config = dict(
    num_hidden_layers=10,
    hidden_size=576,
    num_attention_heads=6,
    num_key_value_heads=1,
    head_dim=96,
    intermediate_size=1920,
    vocab_size=25035,
    hidden_act='swiglu',
    norm='rmsnorm',
    norm_place='pre',
    norm_eps=1e-06,
    positions='rope',
    rope_theta=1000000.0,
    rope_fraction=1.0,
    qk_norm=True,
    attn_scale=0.108,
    bias='none',
    tie_word_embeddings=False,
    parallel_block=False,
    init='orth',
    init_std_qkv=0.0178,
    init_std_o=0.00399,
    init_std_up=0.0178,
    init_std_down=0.00399,
    optimizer='muon_variant',
    learning_rate=0.00212,
    beta1=0.95,
    weight_decay=0.055,
    lr_head=0.00636,
    max_grad_norm=0.5,
    warmup_steps=0,
    schedule='wsd',
    decay_fraction=0.665,
    decay_shape='exp',
    final_lr_fraction=0.0,
    batch_tokens=131072,
    max_seq_len=768,
    doc_mask=True,
    z_loss=1e-05,
    train_tokens=1025000000,
    max_steps=7821,
    dataset='wikipedia_en',
)
Each number is 500 + 25 x the weight over its row's rms, rounded and kept within 0 to 999. Layers, rows and columns count from 0. Numbers have three digits each. The size before them is the row's rms in percent of the matrix's.

# layer 5 MLP gate, 1920x576, rms 0.105, rows 1417-1608, columns 144-215
106:478506472477461508477490496481440495523511491477479476547503513506520518462541504531510487480500569457550502498504500474456551485485526493498496455497512504496481483493491491522508531524541512484511537460456513484522
094:483522472510543485542444493497479521481484470483521540528508512506452442524479492521506500521480517500535460500495533494498440463488494500503498504451531490508480495483508509476470487513495464524533490543502508493527
102:517497492513415497537510527492470483495447475493482518525447464527471504478485530497523532450513485514525487497506485535511518511505518446499512486460490506488516507499486498560491466443519510478470485472509494484498
091:497463510559516523452498498472540551521508503493520469536506535550470482537512513483523506484521467506519492557498523516497517479434524495537471487493487496522527503511506495508465475498555513531493481511528514449514
102:502522511479471506493493497506429479494497502545451474506521492453503521480503505499534478484485509516474443519483455481481504491490509473494516482533478428467466506464533537513489480472505488492541442465520524498485
106:568514503484440460511490502490455504520497499481484484495549501520510498487473510489474475451493518550480517529510540484545472493529496485518526485552482457499515483530524454505504526533477561505506499498482517516538
105:544460483502522519519493466499499510504476521507495541463495494539488490520489465505483520490481511505549499432444521513478477421479517499465491523489490533488503467532515507491465460499509503474421502508465498546495
104:518548510493479521478498534487452488490534474527539492487468515535504513503535482484464504551535502499497507453505501522495484469480533535548486486527484535467572521475481510508482509487477481468488534476504503527474
101:468533516443544473508474503495493500507475461465512537517516464483491495501501495495494479528491486508468451482509496479511475472496506485501514502494450527509496510578513519534482441494474455488486512513484473511508
112:505530487473507484496509526498537504530530510496518533506518492525499518541509471533466492467504566557542482517538461543522484500457482516503505489497502469536437517532546466512470493460526481508488495481525506534519
111:524488490481488483430514505551474532490469484468475492477521501539468494541552505475525500484494515542523492495527479483545471492523522483498543539482530516535515501499495502452485491458506475499511494510514507494501
097:529522467496517536527483506482488469535505482508497544494514505523506472537487518501497506481515483543577490472505554514494481482547446491506527455525519485475522473501460483518501532535500502469476478546494497500480
105:477526539486518459508495473435541512512455510543493467483525455507519518457483499503551510527492500492509527493526457458522507528518514484503498489470509480477490491507520509520512467497506543502521524529473491502510
098:462527486519542492473498461557555530497519459523476573497517490454506531478502523479476498506487522502477516501495552520502511510456465535470538504462501485513517507498533510507532507498508473488496535544513504489488
108:537532516476509458496528501528488483533522453477484515504527447531534482505466469510483471503494525506503526503511459531524486520501486469465485543479533480513497491473502494512491493499496457474498471528508476508501
102:517521432461471486519507519457483494531475480550484498470491495484495475525484479483507450498498512498469512527495512506531479476474431520508517478455501531488511501472533498486502534472486462565517481506467508503510
102:493456511479486529499522489502496505492464492528531501512468502523503525485519487511490539512519474502527585496464477464453521503488503447501493468487542498506521495509475464508493541471525465490515528533498549508504
105:524539522450520502508471554501515474532505501498515512517511505491480493507479477481507527521514475493480521537452453522504574459500492490515454504498513532470473473510491479481507493467525483462517503472486491483525
100:507475497546508492525528514471515500527544552460487488497506501516503523485471519462501471537442508473432498508549510513524521497494478490464478498494558512503505530544458540487485518459461514477487470481481505482490
099:523528493503483473486492503477492509456524488499522494512488486513455524505510507492501536512506505502498479484515526534469461500502502500528530568503481543457477550482468515501504480526495538518519481510487504450499
094:499495433519467491482580479459544469555477472467493504471507487549526505518528498496474541534482525533519484429510523502468509498505512490481519509541543513432480551470531483519527518531461472499521545471508505469527
092:494536487459542488475527506501535517482465469472520501516474503483500513510475514509495468496470580491492469537484511509510493488450551471529513518494506479475483518478499469458536486520510503503489442550523513432569
094:496485492511455521491478497506502510508452511453512500519529516510499477475509504475505466472536492535514484503513495486474496476499477527508487529447538499463497512502497488507534489500473503520491498535485490541489
099:481500496528552505541467487460545500513499483518489482540467505480503523523512473484501565524507469501525463477482522488497474478507477511473550472510496538485466492511486530463544527507539489492500530500522496506484
100:495530486512460505508491481511484512483505447522483499507567524523460535502493502512534528479500491519478515505505478503539522517518484491552556469527466516518474493500490491479502502496515516490462471474466542521474
104:514514473487515456471489525458500507518496508567488499481516492504549528512509500509513499467475527475512500498500480477463514440507526450526493521448512461499529512505507510516464510494509526491487540487514531496487
103:511522509511486511492509499465456508497510465524495479484519501488514516507467497471527492501527533493533491492434498496525499494509509503463449497473484481442455444466515461488451457460500505508488527487490533490501
097:514512517479474468547455483463521510513513508529528523522516498459466491479502529479502501494496476540492472471534528487464489507536533490536548439526502518518502497528553514500483510514523452505515483465474497531510
103:565434469509477484519515492502504537457506483539519497553462478535468527493479471473518523511479493489534521480502512488490497544506498501541514496533457473478514527487542480481494475502475530524514492528477475537472
105:464511532486508507504529479535556530477498518518465499513524492498547471501515452482513470539497491483510501486478488524497493504483490495496513495481500496476478534467469516540490496462511509546495509509493505554483
101:499511475469484512425483518543513480519489484487555493520516509463465490512479496470510482479537466509504490483470537528532514482541501491460537459506475502477510489511502447536547510507476508502499506475510486492474
101:542525454456488523476525465499483500492509493483505526512479545494518518479498518546525458463538545497539526517492508495530508521517482497504495499487486515502430504473519553512516557542503504511441507519511507513487
098:503473468458466469488519488482482518493494510485524494475473452503491497540512559500514525446492523481465528500528479508486493491494528481479460508471548475510476493512510536500534511476518504499517513457479520501492
101:516483506498486527512464491527497543489496482496524497483488582494510519500544500469465486565515517501530524489504510531494524503519499477476452442480520579512486506490513505553510512503506500507508474460480474462523
101:545485458507493557494515494519493500522471491527511507524516531490529521506495478495550527501572537550471504545545492484503521497521485499515509484528532475440508494512451500502497462489506538546550500489530477475511
103:534489501510478496520468491514488506510495513561511522501534477470499506518454500497475491493477476501499480538480523447489495551525497495477497483511489516460519518515490500451501515472514523537492561471444509499456
090:502467515471479479472525506505514485466524516516507543520482482491545520478517542518469509466554509538463501529499507518495487553514516442517515445545482503522490528546471498484496524516512547541508509520487459482521
098:497506501521523482462497482535513466544510523543493536550517544481525499492506494547490463533509481471545531505505522501541520447520515467499451512490477480472529477503498492530489558482550529474470466526474492536535
098:507454510462502499535558499467489447480472476473521517499477481459523533506508552528516503508459471472504527498518503480494484524475507490533470533521511451491457479475471458474508457557527498495511496504489531478489
099:477489498480501510579524498517524476478501458516510489524512486454509522493491494493525511484447483484501480574500491483504523456473501475518480555487456497449480469540523494498490419505517498491517485438478471505500
106:495538528509510512521505499560499526453460502507485487527517479532494538490479494532496483544491540497525473523516531478477479472486524524460498506501524543509540550544488519508454569527497550550504469523475487481529
103:497525463456534502492456496471534504522494455451574529501456500498486522530525515521538487478496489521531525497534511484545498461559489499473530474485489530440501500502523493495504508500559486488504549510490494482530
104:494527521501480500482507508487505493521500485527501500488501526453500469485477553446511440429470491500531506532451524516509503448511477516508464527495509487478494499498513501488504529465472518489498509505560488512478
096:459474490513502504467512529496497495510511496474489481509515516453535526483504531475564479457483471475495483535472494472479509472521532475491485501499479481547528494554488551474543485499506514536500484513494516494509
091:472511512503511501512501507479519475459498486483486530503466504529489536474494509503487494527513477429451528511481497483528523509504521494458531492505537437492508513470501472540465488530476474499541453478524533532470
101:458481497439474483493496523479468524503519490536510496490507519503473535500469490449519468502511466495460517536497512464507467498534535538496470523469492527500500478517491556486516512479490479470474520470490571510504
106:522513457482499512496490509508513476472488532505541485502526530452515529507533517516502511495485543498503521465516497456465556487499538518527477522502516501545506458518555490474475498503473499515504491530526481485516
091:477488514514517481508479529494505494542467506496524553563540479517499501486511538512519500489558508541487454512475492477557493501519494501556481490515491533521501493455507506469460504449483474476561503490513489511492
088:526518468520538466495514505466501488495503504499496491468495465475555514440525566470506564508505545504488456530520472455548506515550523490507496456496512491489524533556490510488560545519466486456509476501536529499519
109:427481519519472516510519528526472500480503494487475547542535514487506491523563506486494477511460526516517492491445500496491460500524487486542463502529477526503546499493512507551533470516462529541493480500527525490506
093:512506488499457469498502541499539497486500522470475499504523520457509475483499503502478488548474534455440491497489481489521463476508448511517508496539469475499470483503513572483505512508502519492494466479501438487503
099:510547516528525524494510487523518511493470530451520432502463470503517509559521511475455502587494530505503491499531509469526494485502536503479457496529514504512530511503488486516509469500498510498517498477438465488520
102:474495500518458524515537475472478552513493496500517530506537507517521462466482539503474486495498529551523512512500542495480476499527490486491513483487554509508508524564482537496486465492483524502498476499456528495515
096:498546481501504508505517486532466502469544497497479483531481559518519466485547512495507491581462501486509501532480507508549503504487509507506497483526520552496490521505497522483474498534487498528486531494498496506521
102:503485493473499536498504531510535462525451491478501527475496503502494510464485518457509512535548502515457503466471487491505489429482532500510522502534527539526504493490520444506468506506513517519503507532521512482489
110:495487489481499425491521484479523551506524486486558514502466505527470521482505480467483505499459487477514535487481496494525501559471513482514502488475537493453507497432529463536534533509474515473475499503485488522520
098:549536473531507461486533492499540496521503447512479513477543477448508552498498469503502447486492524522501525512488514514475522447509538511503525485494547506486492447515498444494499472502491480485494489519533477505533
100:493539468490491460519511502467528516529513527499485540513510496511516511538521545478493542496486473505503473491527510464524463473489478468509454520470485490508534493518458511504526525533492469466536464520493515502537
096:480510506492513463492475495502501483496503471494470495527518498511511462496478511530479483501515525505510503526496523506503508526492485471517490543500485452502532464537496500520511504543470476531483523514522468552478
100:489520452484466517500509534509506478510527499507517507490459505527488479516526536522493510497521496518493499560492538506483463514542540470521514499524511503460485520455481467474466471493507535498505485496525519482488
096:532505517521461535529450494508491443502483501505524493556587489511475500479514532470498443474509449521477519532455547460526531481483465487540502485487529505502509538532555490469482485522496528490488476506472535521449
106:501489461496499514538538500506487447521448494518551495474462516551492485478533462489546521476509498538471558493499500537527488496519507512557564511531517499476549562534481504523513497529511485477520472492458500496514
103:499472480496492502487516503527525493471506536505481456486514489505473466497538544500521489502511484544496493486509521491514440515497489525519473520486543498522507514502510467489494498450499503475446493472460515508488
099:495503550454496467459510576458462501487464480521523478527480473520476510554542469523528526526494519481500469497502522481493530509439499507515483484463513525496480514538513444536542525429505452487512485511540521459494
093:526501467511528501503548451502467479534477462480473514502513543508489495542532426473560492485536517472509465464533507496528508478475488468464506478496497508475471505506501538539503550523499505506522446519476518479515
104:511478518450492552473477513540496539526487570505494531470490525515537500501563495508487529506501493505475509491492493487535464471520471520506496549536497525463524502497495500507447494505513472498530504509498577498460
103:475536506481492479489498497460486532521448510524498524503488499545455489507461483456487525490518492516489560507500507548469463535451453530520496485501530487499482480514477537514495522461480550487498500520503475507480
099:491506448474473482490493513522506460499495504517472482518499462482502527558513495488515485482500518479484510487497497504481441483480525519487536494500469520484501416515512521466548520493537504510487460508513452489511
097:494515498507486514502522495525513520531511522463505495483501500522492487438523533521498506488515496488512527504496492512512528486493510535536523475498482475494492523517505483504467494506498496496459474513493505457497
097:510480500493479492474525488498480470503489483495534501520495474476481488480497487470520497523519540479463515467531463466457552450516526529461520450514493493472468524515482510499486541486473486506495515533484519512541
104:547486529480485456525518493488503486497513503483507495531475495420497514431475482502519489530524527524472505514468495500504525530494498520510487558521551504524465535544535515483477444511478515487516478492546506514505
096:557532478554518524495538495529491533508531492539502521562522495482489493472464536469456520477527503489511480536518473495503460548507512496495577461480502502490482474513483469485518491504518523477481514552467494517463
099:481494505506503476521461498478494499507461485489529502504532489538542503516532519528519548504504497534520510502530486503459473445484505510487518502485498512484492500498518525535494497482497469493497500506517493527494
094:500491536468514501498487490485491510464494499468503494504523473480528470497574538449541532528492500453558490523518483505473542511503514494500497458505533508499518488505527509489496480523519455472507576484478481475475
100:446509515482501535532511477479506484550483514491525478499508459483505501485493479491511492525504511501479523538463520463500446455512514459445501493517468511518530491489480527488512500448500507473542488524502494512551
101:458547531476465539491501520490508491452544536494508494502497542483499468477466480524520506560500485544501518532526468500518504490522504536467510490499494508516487481499522531499484467488468498538532530519503512498482
097:502541475468510513514563524533479526492554486543491499471439496528527418501501471485556469508477483529542534518517516501503519450525464503542484529495483534481505520517484462460500534493520497553498512473508517462521
094:492520470543513486512506499510488492478511487505480505478498501505529503486511505472472552482541492488477490498504506500493496439519487471499471523530540488463491470498478500532452488477467535476512499475484478507504
106:475479546528511487501510498501479534524512496477496539503465500505508505495474537522550486483515504484469533488505456491497483471520490475508482527462544560478493520522514481487478494495517525540522500519490506481498
102:509475462513507481497503490504502530484543528539501489497487492523574467524495510453499495507500468530483496489496450512481551509460505505564518543543472500509460491522480516486562476527523468487528535490510484501495
103:480528491569472547495495532502499544512506491527528518510451488528485517488479494505473570517493487477521497515483486510550458485508465487496471487527588491528491496524493464485512491483515514487511521483501469492518
103:485529448475490521499508487531534514471508452518468501523555547526471484486491500493484561485515518495536516526499470468496485468454524455473493523513497483498507447481463451535514534504505512504489498505488484517466
103:501469443480548536482546543503482496513519494460479475521509454540491486540477481481526507466444454467549470544489467530551512486494466522513507482500503501475492494489501533532480486487490506527494491482478493510511
094:481477493450450457521490489478458501524520511536449481490518469475522463533501561517510483535485466507507472535515538496537492498552503461481563469519516488482476497534510518538497512499474494493505507483461488497474
095:477495530487469476505465504489475490510503499469521510527491475516495475500488507480487493521546516510491498505492456445535514556505495458538526500537536537519439518496506498482530457540534496491511477489481470496457
104:487490495466527491530512529534520505468496493511506503476480496565483489546534481489484499472467547490509498469510526488483529499480510534506510493577529530518485506505480450459487493470488508462500546462504551536529
104:491566463495467520515502481479529479500530491519492515513549456445497494541519512451472480488543462526540541499494490530490534441509467483461505481486471519530482506531557525514483512512496494496500479519491529539498
104:529483478459494495553483512535482487515558480477496452538504475461521476522519495523498527510509498541499491530472497533491465505521498482504540530498519483487470555501538439490500453486514465468536461480505494467458
104:514517520456492499503514532485495522499479492535520483506507430488517425493503485516486508487513506490459484488523500453439517488476493468502529498511540489542465476509495474478512513479501498469529478478564508507503
103:496468508511518500497480489473484469549489485531476492530503504468464490492445447455476528474488496506554499506526515488496436488491491505472484515523503481488531527522495577549500545533491523492520479522457523502474
103:476471534493508543490498478527516534548504554490485505516483468454516548503474521496498506506445535518526506524529469509467515466486490515468495469464513471540531456492482513499489479469515520549521529525509514487488
103:526482497468477491454499484546510472502492467489519479549555485462539520502531507467499530507502514489521468498525535488448507488503486517516527514452486545470509483472504512554521491504526447495542546507484518470505
100:491504536467480523505496484511485509526485500465496483484520478474539492518501487436460551503529498499556460501503544512485499481465541483481515466484477506477501538515489503501450502486458527487469521503485572465533
110:490506455484539518452496477524506496505503515522493498484560454539515503557504476473499503466476509467504502490489518559523572555473444504483471446494560475502520527490507491505500486521511481516506447511508494504527
104:512478517515496484544509493505521465473477461495527477469490456471481520476508523482471500506490516472492495496499527511504488495552552545475511486469543456572474506505498498464471513534468514472451474548514481525493
101:523521430462544515464515465505492502497497469480522492528514471534520493507500541429525517506523475490474509489540517492508522528509487542493482484513524515524494465522495504504538523469489498508516522449512529529494
100:485498505503542502506503474508502509542510510504487476537475531461530473553474484496474489460531493478463529515527493505493542483477503478527494454496479482515448495473488503536527476486537499503481500486486546497472
104:515502522487508489486510528469460491515497502497526518480485478492519510542486534452530518477485506496464536493508504506479444510509504482476549504494501502500529482525491530409524502493548485526509522493489483496436
094:461444496500483523511507469471506490496517444492508523485468528479507523527483416448505455503497466476529472543502458471529475507494504434525507487566503500457511559466480478524491490475491477483513513489491493489518
093:498530545524495486526469447500477472532515494458529478497516476514490527529493516474478511488518486488509515458493447498518504526531472501508515500506505507509511486474535499540521495508497511507525498483483500529521
106:504490449483512470502558519500502539525483502516518490517532508488471509521532498486490508515477556509502459541507494528460506495514495502500527528509470544505481498490494493565468489480541495498506517472510516530493
105:521492494459512488504490494502437589495465451519476489531482480506461487553511528496484482471488493521498473520495505501499535486490479487494526516495510459492505550499515491498524546481453490541527515484512505520543
095:481478504507541489551509465525508530535499476527468561481501476492532502505473482482511458477516451495517501487540525473524509506570504488499530509501501513475492521510535476481511510499447513495510466478479517493480
097:498542522474501512505507521467493482496458514485443559533522505511499484497482503502517480537497477460475499499466481488500453469549470501529553469523558525515507467472459539507492511507492490508495462520513515509521
106:543492496494479501509517549479445535505458522521514522441478464453512523527471487495488502496517457484541497484496528416508533499472557512501524501527528502482535480499522549497475510448546504498502522500509501519505
107:509502485504501500493506456562515502549525515473490510454496495542528499538511456504500478527487470538531507519489499500479478512476458481531505472483475490521470521500488525505525506558441523477482526523518476500496
099:542522523474473489498501488503503449466493454516481499520500471510482544503530485464490474507498518533505507555502482508519508474470525467491468475483524514489496507502501496475520478505525514443478508466472509528496
105:462496521515496513575488543505512479484514448463469526517486503457483531501568469493487485535497518531492459476511497510462474507511513488528508498460511544472508495562508445497522483511507508528512488468461513517483
099:507483522494496462468501446487494478508470483505533472466499468543516524568553524468492486469475482469477483470485530493482475472505521447482486506512499489490518474539483475465502509490486551513545437488511538482512
097:472465503519505507530498495486499489511503530493521518506509497494481432493543518464530500537471457473493512472518529480462524491508514479490474478517502517493522515508512504475497516496482497547532482469488494486514
105:521537528466444505505519465500493530464508498491517475509522506483529515474510434530512455516457481479543524472516497504535495500497505496511517501523557497457494490513489442526460499482521495492509484524512468475506
097:514511491495515470546481491481554518477478499517465514482522531486517528514468510466500510446555515535502484527470474513485523502470512474495508447520521547525475511505495488455496520504495494524499499443492482511511
100:504564456473478498545496467480473550485461448485481505498464479482512504448465466451502517520511491525526493500472482511505496449513498551482561516496512453501530451524510514524517512477536482526497504514525495515503
104:498514515506455558494520478477481500523477509528486507471481531491531470478466496470507449468491491509495554496484514506499429483491526496499492524544454473477539530492544511513504489478506509554550540477484469494509
106:485546499481520528496471466555500485521485455544516457512505485499466445518522506501519522489479488511500472526447514526517489531524494494512549498476486498570489538506438521481522506518532481519489485496426486541527
100:500495519536536507497466489502509510516522471537477537522521479478475507491509519520478497488498486550494492494468478536509542491531492506510521472520524551482519540485516486521508511512481491459477513502488511527471
094:518452468498531500544488520519499543507516496516515470485524474487520452509477497414528495513504465520507481480509531517550472498487518518524494520500505480523487511531498554502460441471467486549534560481519540548561
098:507508529521482493499493520472531481584475479515512534500531484495513505524475497478465515493497477491489545502510494474514509520423491487474453527464496529473514462501476521488503483537526500445487501520541493514492
099:467467507475497466455509466485497520550482482502494489524516521465492538497496531494522487450500494528503513508496490507512468498457434500502493476547527500481557527527480516514470517506483453477496493483501535505479
100:506515505478478506478455469503465499524488523519461491456481505508547512511508520485463467498538509486481568523521505485556505530436453494453495449458534511482505492464503565504513449548483516482494493566499487459507
094:517507506468507526482511504528499493496452528511497512463464510493488520476477478498487556510512481507515490480522510518472501425532530463468507478493529511496503537511463479558492515496499465493529501529509527445536
104:494492496455534455482507527505497519501521509505502534493524484512530498499488510478486470527498470484495547517494494543463512490515496506475495487458495497471481500525524500501459467514478507552468504480508521500494
101:503538472506434478587571464544493479487486518515496462476490506505449496505521486490500492466491519498488494553512462498496504499478521530484500511493516521505495480481497477503466488493550509519500504502496498486462
105:539477520490539495513481501519468528500550466518552481501472467563482544501495527556499498501503457544474554539540521462501516487462491506547544516548499491515526475497524534506526520516492529505509510476502485476490
100:502493488522543496507494450460511529490481475489504482505477549483502499481489484521493408504487496463490422523484480530481482505535514487473523522486462471499451479466508484519451529470490482452515475530457485490499
091:498510432512511519502503488483496506504519512501504478502481500531493516514474521501499528527518486498458514523493464509517489509495460520487463529507445515484492505483530514479497556465523512470480503480472485512488
105:536490445512473488530497513527489509486486499502459517585506544498515500534499496482478515503515508476522502507524512507491485465511507502530529520503520499497511503533508516478484502557516498476483508513507471492524
104:519479500465503515521516521482458503443460424516499504486519516469495522552506537470510539496493559451487491497489503501515517530494488504518483498517472486471498482501517504452539500497510548518482461423532523485493
104:488529464527522486556518499572508557511499499494507472473496498508454488480563484474507473509506470484479524483483492494501518504510495521504476490502494497464532485504458457511447524488506480499478524469476464526490
104:537474498507513508480490491525487476510479508539513471507507481505501452499455509492486467534529491497467502463505458538522453461479502506500486498523508519468522509498510530472521528492527463518461489517538505514468
094:515504507510481512528502491504515479514486510479508472503480535494538481530518543480493519483464490473449482507485509469477475511550504492446495472530472529486493541484509524515528490514494493488467478449507507444473
091:525498500477465501485491485491497488472440497504468477498479498471533524507511491510541467527543505505506517565483547442460546484483538495506551485475519541554473495475482511494517500496475465511540494499490504526465
099:533504469496442484489479500508496486505489487454547446516472536492511493491510503512471506481493519495502511500469528467465504508492500506508510517475501469509499497493514484509484495512533480544503497506459499547524
096:431515472486535489510533471468504531522512479469494511464468484491496482440552512499516511457534530487509476524492471521452458523491511473449481523499510510498505516514501489533480521531542486446476525482447547459491
108:483521461518494508529461513508473514490505508521525547530501506513497538538513483524505528455454488475476452543522520500505521476486522501513506460511500523486524517488522560497459491501508465477513516492477461500500
097:487510529466498508535527467488487479491491495500483505498475474525531499499487492524490512492523518470531544537472495514550496443483514527492497425500508516499503573518516537514472451495541529490503534482480524490520
104:524478462519497470518509505544472498487505504497512500465483479478488515473555495522459511524513513511473478527500498470512481510496486485555524510523525477526494514500501512502458516482470457494478505484530483503464
093:510537485485514485483502526484493518476485500529494502474490483503492554505487463520475504470488514479480493493508543469493497483499531538503504519508500480471501507509514496482491469529489502489508478505495508462481
091:486525518534486524535518487468505444486514510516496482525506473487470514503499506507537474496531460530516479522476443454536495503488530531511467531519485523547493497512505478499505516523487537486518484466534485480470
091:490525530489493472491460504529517515531469468469483472504485472545462538505463468480502491434498516512543480500521508541483482531452531515524501482497498515487545483511475488553466512525513499504458518519508524494531
096:483470470536510531500502500520499492484495535489497489489498488490491515494514553474485464481482510485492483530523507524512484506508475477477537504522500492438507454479496469500476494511502495478488548459447499512477
101:496536492500563515501526507484488511524527468520516480498494454491509477508518494500503493510509491494499502486452486489488526468511478524471503529499477487530507437486578505534498505522461487461525490458504487514479
098:550482518504509543497482494501506453511478491492514557498501493454469501480500542497437528520512486520479493527491519454476468437521475488503557489484501469507471502472502482497529467530513503484553529484504494542508
098:499493507494487511522537493493518521535515479569530478502558535481481508542449522498519486495488482538478468501480469507492491443489496486498500480493497461487484497493502517506482481502503480485540549570508489481537
089:481525492477478537461491526530507554515470513471471518475487513486544472457502532539531502530507471512490536491522459491464464475473516518518517500493513493506497516502494465500485504509517496480494482503484467469501
100:490489529479504495537477489522518490484490454487457508525472491514473508484487495486526510544468472571503471505452525529491506532511500472509511520456467481459499511507475517512473459522511550516535475508527469527552
100:470545498472443536516502504466505473466542484512509500475493470467496463513513502519537536430502462526505521501523500478498525437544487487479525532495455448537438504498509472473498495529447473524506490479495475474530
106:499511472493493483479487540555476504487484507507515500520458490519524489547501532464518483506450494497455460536519476514508472484484478476472534495466511540526507526493460538522528500472489488491486524501518476453489
105:508506500473473474466484512497487457506541470492479457530490520519491495524513490513480488497450503496519511518467504538496462502520519503492499452519500540512473488484489535456492493494472464482457484503494487480447
099:466454529499536496521512471479535507538462505476500505463493525496495515482495525517516556513477455519492521514505510487523515526517461480483569502511511531497472540515488513493500516491510520485467520489497500541507
095:483490495497462492508520529532540484508516492504514478519517489458505512535498538531576503469508466503519522477502478472531466534471507469559473531476472463501493498496501509530503511500499516544466433540461476487503
101:515501481506551473474510526451508525517501477558476495492512489533475508514547487464496538500525481475530490460482498497540521526451527519481499495550497504495518505492522539492510503535508505504482452482537489498518
095:471531516538516514542483503519482505479512478508510475507519508484524497524512491521513474505502525485498500517522455502499505509467458483496521440486462492486502463530525480455502450490459518496465499488487534505479
089:540511482497498541516456475528503502445540473520479465502534540463461502521488518535509491475546485524497501502570492515495494497487514518517482505507518483483532466548481473519472509468460470531500543493526477495532
097:510530529517488500539503493535495465506543475489515505487503504519466493467479463508521465529468509536500545505472449475483502511522507519529557525503465453571502493501497517470512475482497518506492492498460509453511
099:473534511491478537492486480504489495518517483508482488485530485517506540528506471516484494455519476472516544493543524531481570493566543521460510535496486507546489500547525530514481455496498507522447480520492530510504
095:546483518519509485555501472522482522478496512511510464497501444483522526435520477459504532535496535497452488519475493494493466467488466523485443479490506512509517506515497521468489514463498498464504498514513489486486
095:528484510481476541533488526471486466505473479547512468487476501538469485541485494481506496523436516468488514514488435471472468496513515496473535496462504490530518534499508495499506489506494530517498504477502511473445
091:505504482489484489476502489512519480448509491527534486538494498531501439514524491499543458490499454493514496520499496464512482480506495501501550487500472503541515481488490511470529485536511512494474520476493521499474
106:489488495513513546500517478499554468498492491534483568484509462528484490485490527512516494505464473507546518447495517493540492476490486495506492499507505460508508495511494531519492538511534514487528513518509493476504
099:496539495467529532516537506548495466525528505491476560532512486526523506528498514504481517511502530498489504561510524474496460481492544538470528528468543533448493416492478475502496504498502496491535476489499524515515
103:469465483470471475511441498492499501488527443520531494531458482467528492470510509588501477521500433460473476466501500527532505490498499511518536492517520495492530486495520504462514518522499503507477499513476493519497
089:527490503518546532481507474521494470469479517475534492489449469496507442502509487530501495494526518513476498492504521477507504494485516476451513512520537515480513511549481509507506500478516476538560511484542496503497
093:495526503523513495539541454531534525472486487467475467533507516488522503432524533508500473501518505515518533469477521475500470521478537488502511461510537517488481488480538530487491504491497479489513474525495541514504
108:496521486490487517483439458522516484473495502512455470524493500494503520506505465484482510495500492545488482495519506446480424448467499514477473519468471518556491538492515478468500502496461546537466559505512495488476
099:454440508510505489482526496505505475469448488500465499494538484508540501491516525491519500500522496515484516492527513509488472549508500463568531503472556527475482490505520459470473499515511502488527488509430549504514
097:507527446489473551505497546566469503483531550524479526497572511443494501511479456489516498536490449506523484549527433502476491509547493500482528491500533506525526539515536477497493445471479475486504499524495474473547
107:485486496455509503476506506508430492536527477496478510482513461527529495511507439544467487457525493495505464518516499458471492481501499495500530526515500555465534489498567469494522485493507489511466555481511538512497
103:471509483449478520503524476466500497521490534491534482511522481533525482477519506489506557496466443551526501516503502481519488568453514478502496484451484503508565505512513488501531509512523494531512454505582483496491
096:495485509499460512489547535574504508474443526528519505528478476539516521455518497509553510506504498486563531488527527504501534468471521497475484520521503474506445469545464548503495521489446504496508478493477471523505
104:518450502475513534523511501527513526480509526476465508513518444545486495505522476482511478491526517510525563494475493520513522497464480490494556504520505498491495497507495516519480486533523527498487500497541474464507
091:532483536480533533464449465517496508465486530497475463482481500499538473516496502500490483490464530493475547545499490507485491510516501488489541514541506482497504495545519561497509522492486494507453481481514502459515
091:489503522491519492506513476451470516529496502496490522514498523517460492498509516528525529514492475497492524497530489477507474541479522466489510496484548529516484503496504488534461475465503501532559521486463531489489
096:457499570452513528503494518514453510476525440544454508490482495507512496523509498467557469502477470509505514524502432539498515438454482502537512469480510535488470440532525512478459500498472519524506447528506534461497
096:524472523530497494513492511485538520539528515519512498514431502494484522529498495495497520470535509515488563471497490470519512533527495441524494503496565512504505517483571544507501488497524509502503498533517477439509
105:529518506500455527525481537496562495536503495523505547508502521493504491537491484456465545534506487443501485471482492513465480473494509499542501503517545493514455464485471518473530468476521516546517510487475508500554
105:478496527482515495506506432482468505489500494522470487462496481501472534494492506450523509503539504471491532508521501494467530518500514518501518476523510524498524463524478517483475496453460494526446473506494540507502
101:527515454503484498504510515489458494499519484525535529479482505460509486475536505499495469545463462539492465480490477494491484500525438495495473466482521492524446500486514504489470510505476482507531492503478494493489
099:530502514484541496513523478549484533489521509499496521582491501487513547511515551491510535488505477519491545538516467518550535464498504464468486521443481528523540486525523488543506518460508501551489505538478478471489
100:467455482470488497494523495476468505538477408479471505498491499529502508533450496513500498478504520489488478509533479502499528500532499561502562497497511503480493473518446528517550480540469467508508470524512499544515
102:514479465450452505536479501509523513505505525474513492505493524483530520500529526488459526499528489492552503507456530452526510481505483502507522505506511511466501516520519455551503509517471444480492494539499501488479
094:488479535501500492475520527508483498475494475499506519524492482493481548499481523489507504503475572482490508498481499538507526476514474492511528486483511531489464501511518440500545452548448491452514458533547474498521
096:489490496482498478498523503519427519517507496528480487509444503512519527493500482519522556519516475523546499509500534498483500461463483526507517481477467528494492521507540477477417490529494511506487507499523504482479
093:496488482511484473544496524497547529533502489511523498520450498494528570519540466451482509547461491496492465520479499475501480448470555521528508532471549498493507534524535485479471467522517503487508494473509465470491
109:508458507513467521492480521517485494551509497516432482481514500452489513510508558464528501471538535486415503502493523487454485499525492498534505518476498502548542458477501509530490467480526498519511492551479504498511
093:525532507461528505519487509519517502496497478521469526495523466486497489480508492516520456455505482483542481530512516509449503451524487509519527474492471493471479481512525522496454475531488467469500497520521520500532
098:480447478495427538482495534508516497503495460464513488489551486511500463504491475499487451502538549518507518496486503506477533469500509525487488498495512499490497468517471549511498537474528515490508499504478458499499
099:485519504475503491512523496499524508509547483473510453492486489498539464497494526473469504512463498518461472496476492496493451515505493485493456495489498519508522491523488517465470484526477500485479491519483536463491
102:483537521466485470514504471497486493478487536472531456544488503525450514544517555516484512490507506474510529463469537482536508508473508514510490496520533531538514486501441482498483501521519456541471469514502562482480
102:504477537465532492523499515471477450537466539511542494529506490506474464460482528455484481478477506442499479471492482486509474497520492481547502515478504520483494540512482483498470426505456443520550500512529527493466
104:474514486510513455465502505433474480451504523480484507504484504509496484494454513523468518461541496522504465535486508502490512573462526484516517433454486470485512492489516514510554492528509512505463456500504465474515
095:529516506500537483515485501489514484481460510525511514523492479450488462468505502521507508494483554525549467487508530479466520511505456496514494494489512523521546491494532557459483483478473529525517497482468540463506